config.yaml
head_dim: 32
vocab_size: 2048
norm_place: "pre"
init_std_up: 0.0466
optimizer: "adam_atan2"
learning_rate: 0.00175
beta1: 0.95
warmup_steps: 570
decay_shape: "linear"
batch_tokens: 16384
train_tokens: 128500000
Each number is 128 + 24 x the weight over the matrix's rms, rounded and kept within 0 to 255. Layers, rows and columns count from 0.

# layer 2 MLP up, 384x96, rms 0.111, rows 246-252, columns 0-95
[[127 138 127 130 131 126 135 149 135 132 134 123 135 136 123 133 123 133 123 122 131 127 129 141 129 129 138 121 133 129 137 128 120 123 129 128 124 129 126 126 136 121 135 131 129 118 129 126 130 122 120 141 127 130 133 133 142 135 133 132 130 121 126 128 117 128 128 128 129 128 131 130 135 124 131 112 135 135 130 139 147 134 114 119 125 137 126 127 125 121 128 130 136 122 124 129]
 [116  85 153 150 124 154  90 117 121 137 106 145 103 111 122 117 138 142  97 160 111 124 123 143 139 149 128 120 167 153  98 161 126  86 165  99 133 132  92 120 147 126 116 145 170 114 179  84 106 124  96  95 123 139 132 145 111 112 116  84 126 131 178 117 110 124 151 118 130 141 168 103 111 106 150 195 143 134 112 161 161 133  92 162 122 125  98 127 122 142 140 133 102 123 146 159]
 [201 118 135 119 114 130 144  71 111 113  75 140 176  92 164 132 141 154 116 146 120 114 180 142 139 144 148 132 102 139 147 166  98 144 116 196  83 142 162 124 135 141 111 108 132 150 167 153 104 154 139  92 161 139 162 122 121 114 125 115 133 103 156 154 148  90 129 135 129  80 139  80 144 114 110 122 141 114 131 165 125 106  94 126 118 123 124 150 127 139 123 127 121  88 123 140]
 [135 180 108 136  92 124 169 130 153 138 111 139  96 153 150 106 137 138 111 178 153 145 121 133 132 105 145 139 160 135 127 126  97 120 161 144 113 121 124 157 109 152 115 163 150 146 149 116 162 122 133  77 157 111 137 111 102  93 102 113 109 136 122 161 103 134 112 142 107 131 114 169 110 124 112 147 119  96 100 124 146 114  96 114 152 121 114 124 107 112 114 166 102 129 123 133]
 [135  76 107 124 140 133  89  78  45 108  51 146 110  96 163 146 139 203 119 145 116 171  95 139 130  94 167 139 113 144 142 147 140 115 138 113 101 173 128 205 117 160 183 125 117 125  96  88 132  87 123 125  72 132  60 152 165 126 117  80 138 160 170 170  51 125 139 124  91 115  97 142 138 181 128 143 165 131 121 131 161 183 132  65 179 112 130 126 121  89 142 129 128 139 148 158]
 [127 101 121 126  96 104 139 143  99 116 104 140 146 141 142 139 123 161 114 157 110 178 142 136 159 117 137 117 123 132 116 156 122 103 131 117 114 131 136 162 145 142 151 120 128 127 136 136 143 125 155  99 106 153  96 135 135 124 115 117 135 121 131 127 110 109 166 169 104 105 106 139 138 144 113 145 147 121  80 131 140 141 113 117 137 127 130 118 136 108 131 149 103 145  98 122]
 [164 153  79 111 139 142 117 125 129 130 102 128 112 140 119 179 126 154 115 132  73 138 144 123 147 117 169 101 154 131 100 156 135 100 162 126 100 173 138 120 102 167 137 141 109 164 127 102  90 130 119 139 143 153 132 148 141 102 110 105 138 157 145 177  92 107 131 127 122 111 132 142 101 173  91 146  85 109 134 111 125 121 104 126  88 120  89 125 129 101 200 181 109 113 124 130]]
# layer 2 MLP down (transposed), 384x96, rms 0.0722, rows 246-252, columns 0-95
[[128 128 128 129 128 128 127 129 128 127 125 129 128 129 128 129 128 126 125 129 129 129 127 125 127 129 128 129 128 129 128 130 127 130 128 127 131 129 127 126 124 130 126 128 130 128 127 124 129 128 127 127 128 128 125 127 128 126 125 125 126 128 128 127 129 128 128 126 125 126 128 127 130 128 129 128 133 128 130 128 128 125 127 129 127 128 128 129 129 130 129 130 126 127 131 128]
 [106 142 118 102 155 107 183 117 138 133 134 151 143 135 120 154 128 105 133 135 109 105  83 111 130 123 154  97  90 136 193 108 145 159 156 129 186 104 127 160 141 148 155 127 101 157  87 141  89 135 116 106 120 131 146 133 119 155  93 125 136 122 105 116 152 164 129 109 100  85 106 157 137 133 144  98 137 144 146  90 105  99 174 119 203 128 148 120 131 110 103 157 104 152 158 104]
 [109 122 117 108 162 132 119 128 130 122 120 106 134 144 134 118 133 110 149 109 125 133 130  91 127 159 129 131 109 135 147 145 137 152 138 126 145  92 111 127 139 147  79 114 120 164  82 109 126 151 108 121 122 137 146 110 127 123  98 131 142 131 124 145 144 157 122 147 107 147 154 122 130 111 127 139 164 120 123  94 135 119 148  94 150 153 123 100 120 158 141 136 149 126 116 101]
 [116 137 124 112 179 124 126 120 126 139 133 129 151 119 116 122 134 133 123 115 117 115 142 132 135 134 103 105 128 125 137 131 104 154 117 118 135 138 130 114 117 132  89 124 141 156  96 142 120 107 131 167 110 119 126 124 139 166 122 144 116 110 158 140 163 142 151 139 147 104 135 124 119 119 137 142 104 142 119 142 130 117 145 120 106 121 118 112 123 126 135 119 148 124 128  98]
 [211 156 108 107 116  90 109 155 170  98 128 107 139 116 115 119 103 114 133 140  72 179 197  97 127  96 125 139 168 131 132 147 130  93 118 103 122 133 184 144 121 142 163 114 178 118  93  99 171 122 159 108  91 127  87 142 172 101  44 117 154  77 145 114 169 178 104 105 143  87  67 155 197  89 195 101 135 153  58 152 132 108  91 110 168  87  92 107 172 138 176 104 137 107 127 137]
 [139  95  92  88  87 131 135 139  98  89 108 149 128 128 148 152 125 149  84 172 131 166 122 102 187 128 147 111 123 163  95 159 129 105 112 147 107 156 147 177 152 168 148 128 135 124 135 148 137 117 168 112 138 123 131 117 116 134  95 109 137 126 138 125  98 113 172 161 132 106 103 138 137 111 106 148 139 124  74 113 137 122 137 123 134 126 107 130 101 118 141 169 115 105  86 131]
 [132 135  97  97 127 162 105 108 137 101  80 121 114 154 127 144 194 119 109 120  71 134 147 128 188 116 102 130 129 157 121 147 114 122  91 145 113  97 143 121 129 142 148 115 116 118 145 142 116 155 135 114 125 132 109 111  91  91 129 108 131 139 138 178 135 150 118 160 115  82 157  94 142 103 149 173 100 119 141 114 142 138 117 167 144 122  76 144 123 137 132 176 115 148 150 157]]